Part of a small language model's weights: tied embeddings.
Each number is 128 + 24 x the weight over its row's rms, rounded and kept within 0 to 255. Layers, rows and columns count from 0. Numbers have three digits each. The size before them is the row's rms in percent of the matrix's.

# layer 5 MLP up, 1152x192, rms 0.0481, rows 713-819, columns 64-127
102:141148093094113170116136138129135126142127155131147157092134130134157092140137141136086183097118136120130139195156128067114138111157121132125124100138171145129125069111120095125097124108122145
106:112095131149127125130102167144148099071119129140137129147129145058113153144131114120138142155135120113138166112115128164127167139091072097102109105144107126106141130091112162125088129116114114
108:087138141150105177096116104088144160139118135172119107138157097113167146112128087162123143137117095143105134151111130110110121175125131141107171125124097121174111118148099118158141134124141089
096:122149143138116134118135115117103141145129146151141144169120177130133140122140119134113084122128170134175104148119091107099111095135127161143138127127127134144165089125135130134129121113081181
091:124167115129159121123105149109147147166142144097169145162146134170169143169116137124157100098098149137098109135124171117116138198126132106171149101118133147161095116150117132134162172150148129
104:150152111120125143126102082102131111122122105128086155197123208125129138157129077135120103116121146130107114140164158153103125112128124162111113121136132129087121113154119097137133168116151158
093:138080126104155163151119105143136175142109167130163129098141170119134130185079110091096145145101127142158119127090107134120103125147134100094113101151122137110111159139162144149147108167100133
101:111119157109112145164107118138160100101120147119122133086112105118076114126112122129128141148128159169157123102101089103121132122125118119114138091165120116126158088127129135104089144114115140
095:054112153145123114128118102147140087106131138124128128130123109126149116096129095153123119178114135163113131114116140109127128129176169169140167123123157098084128139142115089133082112145117121
095:134134109169164111104123133119171126084146073156166102153156110095131104095144133164155126124101117137144131132129151156135130147148144102107111107134132113137113104142073144123115160109103084
106:147087152136165115149120122126141151112157115093155090147148146105108135131159129132128149099109135138151128137115095107117143088157116115109082070116136139129125113166102131125114121150150109
115:135092170118117140114128117090130133113156103077103108122160141157173133126149125152103086110151110113160130107107173105081127107126139162162130129166161159114210122153152091126118119136122120
103:111132127114121136162044083132167081086136120101140067132112125149060142158146136161129142141157155140145125160137115139105103139148114149105102116143137161159115114118094115131112102165120154
104:128089133117116087101093152140101147146126088136127108138126141135116140128148117101142118120109132119161145090107124141144122152123114171124132111150137130107118113198135078174153122096105138
102:143103102140085163112119164173114146118119144128146097131099128107163133111164079128108128111151140110159109105125115120133145155110145075140081151136127089101164115117174177140072165129172141
095:117103130114136112172145111113093149078112096151140138111107148134106126138111123160117156116142143136131120121124131132090128076137126135110141166103122106157132134105152158153144146087110080
098:149163117123125133117141138098116118130074123079109134075075150138127115122152121164159112084134177098127166104133123124139165125158119108150127122118147129148101147133129119159096099104158175
095:141100110121195081142155119129117113122124160122141141098102171124170084119110110103118137149160114120105129110125113127109134117132131138132128089123128135115176135156135079151117118134124112
099:139143084122144108162142121097128178132113113127126126102102117105134125101062100170126144139135137140159124138093139121087102109107126141107141150133140143154080150126134132049117145144145092
094:087127130149092122198151122145115127097145119141145141103090131178148137160125126124107172127119148166140151093153142097081111167116142126157123135120160142093122114123102126107102127166157151
119:099135126116130105128151084114132147091130140089127154139141088140135106142150131132137093091154116123084153115106101183103142101132159104105119140104135137137129080160148109115152153082121129
097:153149110169122117152114134133159158168119142170139114144093089142126207133139167155192103139099091111152162145126100139134118140105165127113151130148148128138136144163154127100093130085111130
095:142123130107094150125086140123103147102157134087190175140157170126148131105108149113125139176098147124143132089114147148167127090169169119125092090152134123094122131122139118122135126074123145
096:110111139131096127079121157119097109154082129164079113108133117147142163094129129102147110112097103118186088115166161099111141148113137148123095135159120129126123111148185109174137126107115132
094:108143134130113191143106117154140133105139142114149123089147139162095173156148148098163130114116109167147163118138144146132183136134143158166119102087140115135102096112088092115085127144136098
100:102119100148135129138099127153143110150153123129090103138138128154144142094135159157164129145095147156149125099121173171102091167148109130134128120129133128144144170178137151119153126133166095
101:069129117144141113116125112123167141134134124166115127101166117142136092142137115145133127132127136142109114119133102134126091126127092165156131115104103131154148122106162166083107131139150182
101:134103129136116128123155109073118131149126132123120100150137143189128141109129112125119143122120123143145126153142126104047097101122126159140145103162137116121118159123129144163081150130162115
096:138090136159161120134129137096089135090134146160142068114129117148174136121128127146099126096138119123111101161145166143123130123136136158120105116142103120090116143147139116164126174153136144
100:177141138091102109150190146142105134165133164111111087123080131114146141143110112157118117090140120148118127116125155105148125127085087106120148086174059153118113157129135106137116127091100135
116:162111098173133115137105095107170135127108130176149101109129126109121118110120119174140085101135112119143150124098100158122131110144140113110144148138108155135124140159146137135115138101132074
101:109156121122114140102106160092112117158163131134128113134124138123148134146098105097109154158081079125127143179138112137106102158155114111106115088122134131155121056115130179099148144142098105
105:110167109100146145138124142111098149116101103096139106097136147106171138127109104143093121095119110152103144151157101101176116126165077104146157095153137144157148168125142164155094155109172107
097:107114135121100178139123085109120130140101166126096126132074131105151132139156138110135123113096160128065114120135148119129155126079120101103111118103133135121135173137099178106187143118123134
098:100122135100124150089138164082166156158121136087176135123113117158136089066156136091134113156105152127099124102151136128138127116154121125081161128136135121103129102080103122123120157141186123
095:124167107131129129114109143127118142157156107162144138134105131140085063125094144111149111126121093135145149141132118093170094125183168141081156078120120122103084185100125096089145088130149129
104:103132140152114129100112116092091120121098089139132126133150134100160123135102108127139147098160128124069141157126140116142105105141162124105140076131129143156114145128123118106142087134168158
098:153159138125134122118118162123109126136143128210107099156108151113120103127168110171097143136071135108071161134158158115110136123112103154149097125130126087130143117111100123072110097140164137
096:127084135165147118148098099169164125164102164106095155138076121131148152117168114124091108163121080161093120128090103095106126122112145128100132145088116101102130119098112122140124118137112135
094:173119120122121107100097140133099127138114139141104074126148168138148095117140113128114121146124110155132111128103129126122094106105117115088126125139135079120131114144144151119122128109151136
092:143092121116117093094146112132143126173131147078122142161111151079105094154112143107099114098114141119150118124129142121116115162128127058135164094124165070102103157141111056110123112156131120
101:129161101095119099148103130134125103117124165121139121121130142118160130162119138121122159117153118117093129085123171172140132155133094084126123139109118110121138141123160132127161157132113150
101:126127120096158135119155101137108146068146122138123160154160094069087155142137099152134132137135130092136145139126169144106152159089163131125145138202137151112101139156162104145128178172108130
098:125131113125132106138112127152089102163134131148141145093109146137136170169147108092144159146132130067127143138141181157124117129143078144111097079139135144115115147151121133090116158090157156
106:149153096092138147116117124087123137130090123138145161119117151122110143134111098132100109091117116132108171108127147111162132149109124138151137170167146132135127105155124128129168132100139155
097:133104158115133078154154128108118131121156113130141107156138108131083138126111119117083162126087152109181140136108107114130127092093167093146174108115118113140128120105093106112133132102107120
098:106169087173168126105145146121182158176121146110142098079129107129076123144100103106114085078108153137115104094122153110121162097079143099113099121137111116097082107141117139152125130138123161
117:138159094147093128141103110154100117147148152110132112143114137121134212126137142125122143092118138117121155137139115158178133160132136091084130077137118121125084101128130150104143134113116150
089:102111129141114086101112132136082108127134152134142115092146134129132095127117137128119135133097133091126142135139126108130110155119105103138152169103121119126079149063133132166123159102142136
105:103173111082151127088105092100112110095107123096128088110110135094149153122102145138110126121117075079162081122133130143115122168117119122138124082151108138131138075147132116121132155155094115
100:078135113118130159122121097136153110109119134122079115113134168105155094137152149070127174121106119114122114091164138100157155121134115105131079120127125123138129113140147154139070087116159123
104:101086124161121092084115139165145070113139111102147120156132125159084091101130137107137118115152168141151094129110116090159104122116138158131134122106115139144134146124134109165136131128094109
097:148140140161128112130089115106181089105131126128078167161150168127068139133148148110150137149128110142121128155062149115144104154139110139114124120130125129138065116125142136098152158137140111
091:122109147099129120156116123139144132107097114122106126081131145140132099137173171082134142143167163157124159070109096133123126117160105113176151139095165141166113080080135080131131106113144148
105:160125176121073082138089117093088135170132128112125123105113138121126155085155170136119127117117115091135129128164158091081109162112131134107160124078107164113112059154137144122175120141137103
106:114150143101133096125132086124119146131118148135115137131127174081151068125096142091100141087091083141096132118165129120146183165119109117101178147148104125119119134100140089160133120136140121
110:128160150141118121113131064124152119147119186124153126098143112108135078115137101152143119091115135143203141082150123125128120153123149129139117082116111098093069150113101157166060137148121145
106:105140141099143137111099140110148068124131099124139137131167109145136093148125119135152092066156107118142110133119131099085097183165110121121121163164162160104155124134129134165130176127141144
100:125125104117116145148117127145084128116113116158072131099105088113124140110086092116156144101086133154111106103102142149118143138162137141126128134136076087132117129104103109091135077139113133
099:107125148115114134102111112104115105121143123109118124121119156107143131115140143152109152157159117097124139082118170109114129143092171158125109160131131135197099064127097135130108122099126163
099:095119102157123102135118146071133086117179143135161144111110100138132173154148130145155181118104158099164145143114107129110129135149114110091161129124130152134117148139155106127131134171159138
097:132133121142122133126123102121130158104107171091128112114144129120131123113093156135174073114114113147125166152092096119125094104126094162129075157111103140132131161117115139122109104139158111
106:117119131084116115116147090138139170134089114128140135088100163125126115108115110107108112154130139144115097119152158118148126140153170115114112134104126134142116134104103162166089160166095090
100:125135113081124116164146096178144093130154126095151137111139079172125151101124122161135151108154121137148128073126133086149147124140142155133118123093148096124140169061081128117165079123101122
087:145143157115152141072087112138136086126143152119118150119078126105175123138137121129110117128118111141150157126100127176109142138125121108128121160132138090102139106148149088138148137146172149
093:152128137142090122117107118144129132131140114165099147128122135129098104127083139137132109156080156130124114097115094112157114136170120131116147090112105151146149150164194112119111127089135145
108:105128147124123119129116128098103148110128140129157100128159121164129147132150088171111166091114145071140102137104129125143173118112122088112102131124154130095147105150146168146145091144150130
095:134103137153143134119139140119143122091154137086155164093120121144106119103066101130135142122137168113106133136114093156120121102143171086128128153153129142166137128112153119099094112141142146
104:134112133121145084167142103151125140158172104139142122082123129113125123112134100118139102161089091163135141154131157174116116136126135120105113156109111119110107107099166116103111145140112154
105:161131114104111109103130153118140144138109138131136130148116112141148113083113114160150082138102082165132127150129159143094123133124147117117168146166111138096155102100142156081151128103133056
104:094155096117110130133104111081061146118086144127100129091109083117115109134152106077128103161132123144145126106140143120137150119112152089162130137115152145154152116143182122163100098108139116
097:131148127139162122123107146114114183155125106115098127100121170104105150080112119141109129171157178115133079135136145086152135097132130140182109128157070157133122089102103120132116092139130097
102:134125084105114132114126100133146138153146168133132120123110124137112118097144112133091160158147078133140132081162145187126117140112116126124120120097127127155102117137167201111097126111175169
097:142092161138096097175083101140090142138129126144115134117097087087158138151112084105106148137100104127102157127113080134143082141130143168156082105127139190129133136124150147108160100146140106
104:145106140150127117143147154151172096114150150147131160132121209143137131150201121127125125154117124093111080138108129107147151126163117179133112125140114107135128165114115091115118123155079145
110:082133175100080136153141126122135163136132113161137126120113143117142118107109127122139103101144114112105103115146086105120169124190133123171118144178132103160110142127112088102106143106114106
095:144089150109112125142133145120088122138111151115101127064107170098144084127108120151088123150091139124124145111124144137134124132165095111141093155122143146106128140172117154157135086145130143
101:167126122128159100075119135104149122100103140154101104174128141133129118146145128155110097132131153136094179111113087161120114110095108121178118065139139145143130118151156110128113140107074179
099:134118140157162147133135119124097153117167125106130126131076158176097147125079106108140105141121131131132140118159124117125108142161171116110111134132137127136140136135104110162167126120178168
088:176136113090166108120155164133167146151135146141121089117152120160119109110095097141123154125116137073118132150110132109128131134120126167100093120116117148154150114133087124076122118148134142
099:112128103108083137123149141118058118130107169128110099124089123144102121128096109124147090141146081107125074102120143096163141126139126116104110111126143156151107101135088121122171155144107067
093:134124128129126154107109181144102121164159087147102166090103107124118101140111078150136109101123111091096126110110155158142094110160134121112097084113079150113088129095143124169121125110135178
100:095121142111152143149128142084111121155120116126116106144096131125123127132124125134080134153141141124125155097145125142154091135061135161138129093132158101129116141144125083118142125128113139
098:125151093104116122136097138132138140141124150166140125104136127116144116120156156110117108119135105114111117126123145124165103122099171118166196128138118184116098132101146144128133132127151132
095:142154133101101137156108169127120147137115134137161111116092122137109203139132129125119120193132123152128170108115129085088179125167100153116127113125141128154156117147128099137159085115149139
095:125149092104130167161154130112123147105117143120152116165133143152129149114111146129138144130110115098149119119136120138098161142113102121118089126111129050174132193113097112103145128119112133
095:136113134112152104106134113157100115150131128136086102127104173128101181145101079091107156134078098113129144109115107139106100106133107122111146136141122134135117178130118157121100104137092128
110:100113122155124112117117122095105154151108135078114139145148141093153118150128099129117137097098120116168108128134131092095105135123125083110121125101112117156108152143213124177087124145111181
099:163119120140156108129088104143142188129096096123133117141086159077122126095153144141145122154140080115165111108140147119127113147126173127102081092142104150112075175123162142114126114144142124
100:097100136095100099122117127161140149154131119154115162192136130168112155134154130102084118133094132131158139145110191142118114130134165145126140125135135112121098143119072136146118143153098137
110:131176128163137139119117132108121078156140130123147121117137155173113131131102131109149111134140128081162103139126152139098106143129139161121124105120133108152151127147132097118135125106128081
090:157096131106139129120124068078114127140130084126128138150164120149136103104123165159146104083136110172151136170141092111202130120129103133144145167188132156125099098142105127123126131140110105
103:113185117110144095125074115078122123169125179157128100114117109115111168170106124156144092141118121162150167110148099108119136139103130126142100115119132123125137112109105131190137140129122097
096:120162130145158155092098129149121134154156161103138103138144144128131149121141145108175177104091130086146100138131104124144124147165133160149089123163133138101137121139123166135107110153129161
099:132123107126158123096123132132150115136120131132127094112113118137133120127105106082109168111119142104127160111122102132110117112140106139147148134103151122090122142140125120118109106117103112
102:090098153118106130097171112135152113124114129098109110115067121139107140098135096147169165085082100098153149109125105136121111106148119128157119157102084126093139144156131120152115102165158143
101:131107140126160095132130113107135146113143087135103133122184133103130106160119130147096122128105120106116091117122147114126116146100085140121150149126066102127089143110164098108134150120150144
093:145141117153147110128135152135145127148123138167042119134120107111156111145163132141146119120147137120091132111073123114110091116123121171150129153104113083147098131120123092097123140141136148
103:148165114105126132118139123094112080140133136173087124137102113086160141179137106165097130115143128186136112164144091124162106143116115133140111160150147109121110090097087103129141146096139161
100:122158090108172113126111121131123148090098079122123112101108140175123179113094108123134111068124146143105085150084151112108097127144141140143161155118144085132149152121109173125150115144170127
099:156114150123160113125157115123114143125094157114114107097089157116158154143159131151118158085126147099136121129116071073113114142128167119098130192068134117178150147145101098123119109122113114
104:085082105161144169117136102127120155115126171123139126152160115146169129130113111107129124136162130186152114149116124084111112138121184144126129084132123112095107140157109128106148117117137142
117:120091143140150087137110096151147122122087134138142127134159141115107166071112132135134117139069117096132130116155081105141179103131130130122101103136089146140130121137124069116102100097139160
099:116118180130155138119144123114151138087109118117132116137118178106142117129127107149135126129145125160133128140127135096120120089091150102141125153122071108094121114112158084151136184148098146
099:088102164133149130112088105115102126150105164148136130127141124096132131126143125137090129129134157145133097113161169101117110097107136077124140132125097098111117097077126123075120126121124138
109:143133121147127129133089130099145111108108141148113137158140163164138114161157111127148148113167124089146100152136178130133111177096120109159157100153130133097152110144161155151149123147152141
103:135171133125129148114125085166139135132162117147111113156106093156140114153133148162121107138106126112133138116118159193143124181146087105134123127142118109126138119114156102131089100125137093
# layer 5 MLP down (transposed), 1152x192, rms 0.0481, rows 713-819, columns 64-127
102:140136150113117146138112098115099121123117116157100101108114156131129140097106147148084142130125117104167125152095149131132126133139161150120126145185106101087141147112133142187150127160154137
108:082134108127161116135150128136152116085110147097167121143162173109127112127113104121127144143165120104095120154128112144165157127090097093124130114103132109113141107117114127133138113104142127
106:140151158146131161079151122144113163134133146158120147109119116101093153113087090147138117147127110137163060140110148109098175146082122147116078152145128132156109097160094133098148112171098132
097:096133152131127122129128097091158113066144170119121128124128133089114103150123147111112149107148086126104115084147162129153109133100100109109114117127114118144092127134089089179111149125145126
093:133155130120100093143131145171112154134145164151075139116099117148120150091127088119134128184120133114131136149130118130157128136134116122111142110136122090101129145100164126133114125098103116
097:139110122138110133122097164099138055145166093153076116083086147068126127137146148108167116069117145165094124124134111132123113126122079125162132133141147139142114130154139108158157097131123112
092:123163153079092120156148172127101109126119152122132130098127066147128169105116153165100090109145110132148127120141067158142157148098134127150138151118138138133158076130099129131114167128118106
093:110128134171163150148173110124161102103117154140157123149143133134136140111111133149144144112137126141124160163140129109105109124117173144127103136119113133113128125164108127099115092152148141
097:133129083097083139118142128134122152143104094109137128113120101147138135091089102131134114169150140106130125148158125182093160116119095130119108105158139159098157134105112123136119113173116114
089:099116122120118135131131161149110068168116173136109137100132134152097142144125143103107143120128098078139139144134140090122115124130080166154113157141153160112141123128190142135158092173163170
117:095088117169122119140122072092153142140128096135157124135151175086118132182138084122152174110095119133157135103133095135146110110109090110097102118156142110109166120120107157119174156141153081
108:100132107117148131149129113135124150152085172140157123124113143133114101128130107132174175151098147154115117124139111143154126151148097108135145138143082140159052167126097122115120147092142124
111:125099125113155112105135143142128166089130125100120068114135119107109138097139112150104136060141160127131100119135076137150136144119100142132141115104133113141138108126113119123119161158108151
104:134095148167088137159132095106118129121173160050075133121144114141092114152107133072097117119109099129108110110098063143101113139168097146102101163149134143130121150149142117096124096121153145
103:169094142138127110121137159139112130106131101083124102120093123124126112140120120115122127155112138141135144125101105126142142129085096096106105136163123134114151132142142126178103092125164072
095:175110154088141139125138090139128138165154175140135121133157148115121112085110100126180122121129139091157167132123138122150171154118140145139158135159136111113136163120125156156121149099144128
098:129163145116100141117136109160108180156118147106121083135063114099119159115141124181110135142130138120069148129080116173115145102085107095114112173121120167126153129119104158139162117147130131
096:087114107136129131163122127127081119134131138133139115131082128179105120124121167132135128124087150143133160174164172130120137124125131144118143103142158101153135108131151128088146132147099103
090:150081129164126127119113109125128120151115106132124097141163131135157125101114175116160130142164102142113143142106104143108094139093104108129123153126172119114100147136114119162141122090108126
091:126081119102122112157113131151115125102093136100164123112145134090133101153108138101153156146091098092118079148129139143122159137102148105123165128162149136147146147101148126129104130092159089
112:106158143127132147125149101127121098107156091117135151148160107117152092118122139136104108106146155155117158151120116176119117125106162178120168176091137160127205109165161125170149154126156119
096:146093135089155178163084146139104132078145120066126134164100128129148078159153094097123137085136149112141130143125143090086149132164147120144145126152107122104150156071127149105145089131148120
085:144123130174125101087134123090141146120112137140084102101079127132100100144139115135121106102134137125138146153114105129124111151102092146132129144084140147131120132137110097138132105136127146
097:118145119127086109135137094116118131157142099111122122092135135164142145148125119134167115148137123160105075128142144138106115120124117106099103103130148166163151152139149155096135141177107128
093:158124150140151106127098108102128123143136139147163115146128153124117118111114105149117103156123109108153145085159067099173125168123136089101118155117148151113123133138103138173161153085108157
107:110110154137110107146109139170126087128137080138083127171118101112115129121095108180142147109122142115119098125089163109118146073143142120105101169178134095126139099142122133117122146150142105
094:159144080125149106130137210119143144165146131140178117160158116148132154123095116113106118121130106113128084138114118142210153122117106150099066103116152116120126141115104106110129128122137175
101:150142153147173109152119140149158150117108162161159175166135138098122112108105099151123110163101150155124146145102124118110164105099127134131166107144121142135169110112107090103072155135094078
096:137158114127138148089142139107130144136088148141115119126163146112195116149137159104082137140102161122115139137112134152085139181099065162106158175151158131105122123108122152132143136113139128
094:180188144136141129152101111071125138161152130171095082107121082108046123117131130095139134140107128137123131101110118104091163136132159178120148119140113118127144143115103144132115097189128139
105:124122147106129130161145122102150146168171134166155123124108148097141117104142133117124067136110126121152133149160132170115130145150126088136145107124105128164111095146165128120133123161118091
097:098169154172150169090127148148132087079156161188083115121096122095149134140118101153122121121105138123135141102122091126121104132129084116111131120160146134089079123118117126109156129077147139
109:131124129107098141128103133125107082115121159136129104142129128128125133160152114100136100102126106136090148116132128142104098180115127163145128121174093161135132127100111138163142145090104140
102:118134138150153152118139125129114106127137115127124113105146113119124121141120119136180092119130118086193143132095086140072107145131167160121120132119148115150071101129135098160135143155115077
099:129137106126158147106137142110090159128119144115125135098128124139136149116099110074137149100112136119073123094135141159128130144118151159138158133134154108139172139126078110120130155173144146
093:119110106107154108097142103154128125114139141119120124113152115134100202140124127109088126148137136200126152106124194120121160134118110094127124126155123099150115153153127121120148117134081148
092:161116134160123078116160166160119157145096105139118131102136148132129129154174120115121159163143134121131125080106102101148073152102101088169135147116151135130160116150141087088153160100157115
096:131098113111155108155117134121104103107101119086124092144102119102117098136120139108126131107155146071118158138140129143126145104136110152120150145103111114164118108086104142084151083116110102
099:112111125135098144108125151135159111118123139105093135132144095145121126096080126101147152143114071110133108112143061127113133078111111097136116125157110137121112076160129104135160149135126121
099:130132110105144144103096139163116123139080132102157131068147132117133094098105126130085126122090130132149127156130171156078108139112162139111156182105115109123125125089153129149146124130145108
086:123143115125125121113126141089112130157133106101138118138147085152139119161128139107122115180114072134143146119142128144126101110157128149128157160076148148148168152075118162159157124124120187
103:165125150139126086142121142137088169123091101109112129103120118160115125104156109122105097110154133144132114140106131134111143101121164124096078138082140105088142120148136153135157135128114176
106:136165101136144148104126129137103113156147107139141122153119175158118147110159184118134129141097104113112133127111136137129122164120131099094142141086135093124118121129163146140088125099108100
100:101131124133144130128125120154133130121148138113142135090136155144147103112129116072144134150147111142115142132159131154145122123150130145152134095113135156122152108135116113120123141137137147
105:147147094138175112136142146110103114143113131122107095101095111134131116142093149168106137144140169145110147162128105109147103166101099163102141132142141140108094100144104099118120109086115157
095:127143095105097172162053125118123165136107120120120181108168108116101105131093112135134116100103148172117087145072134125122155132178154116126063140101124156136141116134148085125129112144107160
101:118093114142105130111137162181131093172110159113140131135162118091126135108138100104078122129176128134105087178066136141126112101111116126165087141100110095095117136150123140182127159135155097
095:172113136158173144138140116128101109145146136123166161115123083115183065130136132167154130177159087117150089124084147126112132145169078153151154116133160148143147118136123111122098156133128077
089:154144148145099126116149177107140138067128104139120111151112142119097143124087178116106117083112145103147135116134117155096138127123116141170162130085104166136084118137117159131143147185148105
107:175130127122131149164142104119144138133137124083118175135122181115142156181143146119145199122079122097135147120109138169174097089165097125125155115147128124151143103137111134146145103108135128
101:092112101176063134148121117136090148100146082125101116120142166157132090179108157159113124123124139124117118123115139108156112119134125094099142126115144126133135116141089158144131072137153134
107:167124101157091160108140112102148151120131149130098140141138166180171096082108179119139105135122119118133141109148106136105097148139142140131102127190144132142128135161091104143078136162120103
089:068135140140131096120143140134200117141127075128138114151129151127119127088142196123133098103160106157105115107113112100133117138146120126140135148150134114146128103087118118126107092164168104
094:109107138150148120161135132120158112165089147153152137100123101122124116137091168106120112132127163115158163148147165120137112147148086140130144153157152152148148096137160117111123132165132122
106:127147103156117126122117143097108132167126088134117161110111110148123110072100149183095153113094094102131128118141158152110135093123177123123117082141090114145096147128100132121120084131127086
100:163089149150166103147123121157106117107173140163113076137125071138107118124125136081136109127086110132110189108132094143092121071090137073142121131137148103115110089122123106122107119125145143
106:095142114107096163135135137140107123125140157165120126147130113091140118105129130141111147144120130164109130091155095127112116138104140166173160157104147160131122098124174140123150155126128150
104:157142136117177116100127126114153164103114146131109083105130121114110154145089097164113135137093127097112114128150144124118141118134130138134188144111110116133136139132115119094121112150131126
100:180174130101105145123113144127103143122134150101136158135110104123123157114139139160116094103153097160112122099112108112125144143105098175153114109157109117127097199110126161084140090128129116
098:093134141105176115189128141151145102186104105150123112093152106106108146106098100128079150116147128122152149095107153130161120140144114084141122141144132159152127143154132140138172136107104115
100:098136141084131129150095180125155124111112135084118143180120142138112141120106122096139183164126112139139157161128108086109119169103105108133118139133140148146088107138150094129106119103109105
092:150119105137096108129150182177141120174146118142141112137113160132136149140177148086150128144121129131121087129102133116136104125139108101136137129083152114140112118085121128187158123092069134
105:089140144079118138120108101087122161118141138153138125120132121133092123112137122133143173122139166106108175133164145128148125147151122099115108100115143097167096115099083140104114129145104156
100:166139125075144113144122159129152154123147083122129151065154146133125119113125144080114158117135133106143121118139132113119145134141113104127145113114109162147105136132132133103106125084117113
085:100157074116096184122179132129140148118118088142100126164158113139089113117112116114141156133123162150162112098105095096116134110165140184142111098116147179162113152102111114076102115141148133
098:158080092125113109149102161121120105162104127167095151117140101176143094108080141124108132159122139124138130120140128122122151110073115106107118124144142145113141171122115125111095136115160147
118:126128127136085107139117121133088115121133117111112141196179164129102154125062142181155112126093139080147120121106123106083141100128114110149130088109119097094145130138117134107145139124147124
091:145116135147113135134092149115114098165128136138132128143172099131188143153152158124115140171137114171108093176112139123106136124143097137116108168137150146120117111117098129120170126128148170
102:134143115079091118153126086121179150144109130153123137126152145129082130135173101127152102092124100093087147166122099132143133137160125164149149120108141114117099155162139123101115124124101127
104:151156109156108114134172126095140117161134123117111140126114113148152112146081144124164129118134158164124124153074152153101141092139182095126143091083134126107128101131166110106138152138147132
098:135109086127147093121107177109131104161085127137120141140118098162154100128144090096146127154121154107128136120162124136114138150084122142186155128121113129152166166164152102150155179107096122
102:095112145114110122139150161123113154145156109090095129148092129163111117092154158145103085130126114127134108156137174119111122154109157157179119137141086100128182120119075140174142115133084109
104:136166103119143150157131138130085093164133139117141134157121183133128108120147109122180164142110070120164156062121131106150079142087133166116136137125127147169085102130164179102120130106126114
096:125114139129150063154149126138110118139127153126091093125149107075092151128173114083129144094098135094165126123105098122118152142115127082145129159153129122107115124144115097101150150151142157
108:106163135118115155100144112146102137088128127095121148108133141098126130149137146098116132106110103126083101183066174089172105103124146135153078142092145093112141081142141092119115133161147106
110:179136166120146167142169131157137128136139097133137136137122146154154148138127162136111118130078144163130093141111130121125104160123097143168120112105110149139118131153129130150113138127120125
094:092102131098173123135118104146100131126127129093115120146141156128103158155148129129141143118147152133147118135100153186151120066140141153149131107122127123150140146142135133146137137097092140
100:113126164100152127136197132139124170109145143115132143164140129134145129097105108156129087152131157090095103105127148121131131112136111107114152108118134175160148140184140128107154151093096135
112:129155118141076118164128156137142130126155123117120150118090096123111112141152143117147098149138147152101152129110112161106130114104165114079108132136161146118105121108175078139136135119154100
089:125088151115137100097146148150161139116137102116150131079134110102115120136111131135145141128137130121121165155128123108133152101157103131132123131074088084111139138171131124139123162097127138
100:109099114133107149142120107138104123120106106144135165157105119130108137141139137112123114129139101107157141098140116104168078154150103147143150128060157129145119110137068082110139129131124149
091:134089145100187137110177141109109118136123128152145124129122173155101079134155120132107168102111161110129100099128139084136144132141145152142127141137146118085128118154165091141115107113126108
085:170109133116117093151122144157115154098174135158120120111088165146102128105130120087140126090109153136119084136109119135107146099131130071134135121149126160149100099112147136104143109125191141
101:115132102115134118086113132147117121106140139125151143084084115154099144146157151157133117177122082122094152139121143120127127099142117133147150132157122179123154125133145126156167099144129113
099:097176167185104126130127128124104087132148105110107151148123135109156075125104116079077136076110151124132111119119117132130147104108160146151171129139124128135146149137142107140143159117128107
089:171097150146152131095124141135141085128143137110127134148102108123124160123118131145116151099095100156090132155166108135134094130175135081113129066110092119112077137098121131141132129130123124
096:152147137142127111108103127108132118044137141135176163104138115162134105125111119130139133164121096154138139119189158167103118157153138123115111113106158164138111096118137102149117130112111091
108:133136136142106100128160131143103126137085121142110133129103136127126165114151113105140115152146091074111135127150101173167132121117127105119165114147115164126146115112121165086096105160110157
102:131134161151104152124093136116091105140140112183152124113141102145161140133094127146121139174101098126105116097147174143122090106114134171133144079128131143081143133143154149168145152149143117
096:118156136129101169097103162136080189120126145136109096091165124108107114108148134163157129131187099124157096146117114121162138129143114099140133137100116128124098137147120147140116104140167140
111:148153167109118121078090136127101102134122160091124134153119151149079082125111120134181150109120136104104114123129135124116113174168126141120172156129082151118135164106153153124137126106103101
093:113145188139095159171151126146130153135119100132134097158123120096141098135141100147131100118099119121130143143146112141127154108089126117143125142136137114115132078132128113128151174134161167
104:093166082160126147099117169096106116114101192148131125119125154118104116151134141090112119096134178131117140091153111101187082096112112070137136135124137121128149113136137147113153141121087168
101:105142141116117154102135137124153091136138109120154109136101167131160120149117157106126114136114162136144068132140044094128129116135156146160158125134105136140143087096124161180088115127143083
100:116154114118137099110123196123140133109119147102077122156150107126066114134102120127091155105142145145132115145103096100126154121165120157140161153140139102145127136103092152068105158123110117
106:103112164138107117089102173104138125104062146105109124150105147123178092165168106161141127176128096135178130102147113117111149152152161114137147115131108149080148136124095136077143118117112145
097:152121147159095135120138130071142136091154104130115136159134132097124147089101099117117110134126142151098136124165154129158135127101144145142145167106137130124157115117132137174157140097134160
092:131136143097133111155137130119109103158150157136134139123135167131111114114077102185149140114132159108134153177115119100161147149157132097118100124168111104124151151093091169108124163112162078
101:135162107088112118113157115125073113128132157109141167129100121087100138192154132162107108141121149151142139161154139145134169140156157122148146161159124115119078129110141141142129118149128123
101:115118122136078146125130128112098103097159170129142120102109137117127075151169117130106077134109120143093115115110101105137131089093138134096097149140134139153098145066124116115095157135112156
099:120128115139090155115122139123118147158130128125125147120126134116194125119171129150134146123159127096151094146140128094123118160145139116103125145101214119149122111103123123107116129116086110
103:101120118106114120106115099088097131095098135105112100150147091131089136144123130110117184102141135112134143160135138097137150124156116148125141161130111133129086133097129104133138158141133137
110:155125134138138098108184124165119128155118133114167101108134139157110117131143149075099137135122078090112122147139106119175130106136128152148105103124120148117158096138112103134155128102137110
103:108157175114153144117087104137150143114124117134114118140130149104111165176137115166105151111084118125165149141084152070141137118119141143128106128119101103132095104120166134138135139143099089
102:162178145111137165142091110131146093096114154176134125116137143118108130143140130136104125128154123186124128156161132109124153139103105089106096138163117128111114122125150124099132145103137118
111:132087087117101133136164129127121125126133119133116159117132159135107162174149126152162114115111105122140158108125148120102126132196152128119142121131131133109122126126173142145090151115089152
101:127130134125093146154093152147144145101090127116192126166151163115111174148117114106131143155112126109127122127138135146124150089142169167124145122166118126129154165150107146103158151116136112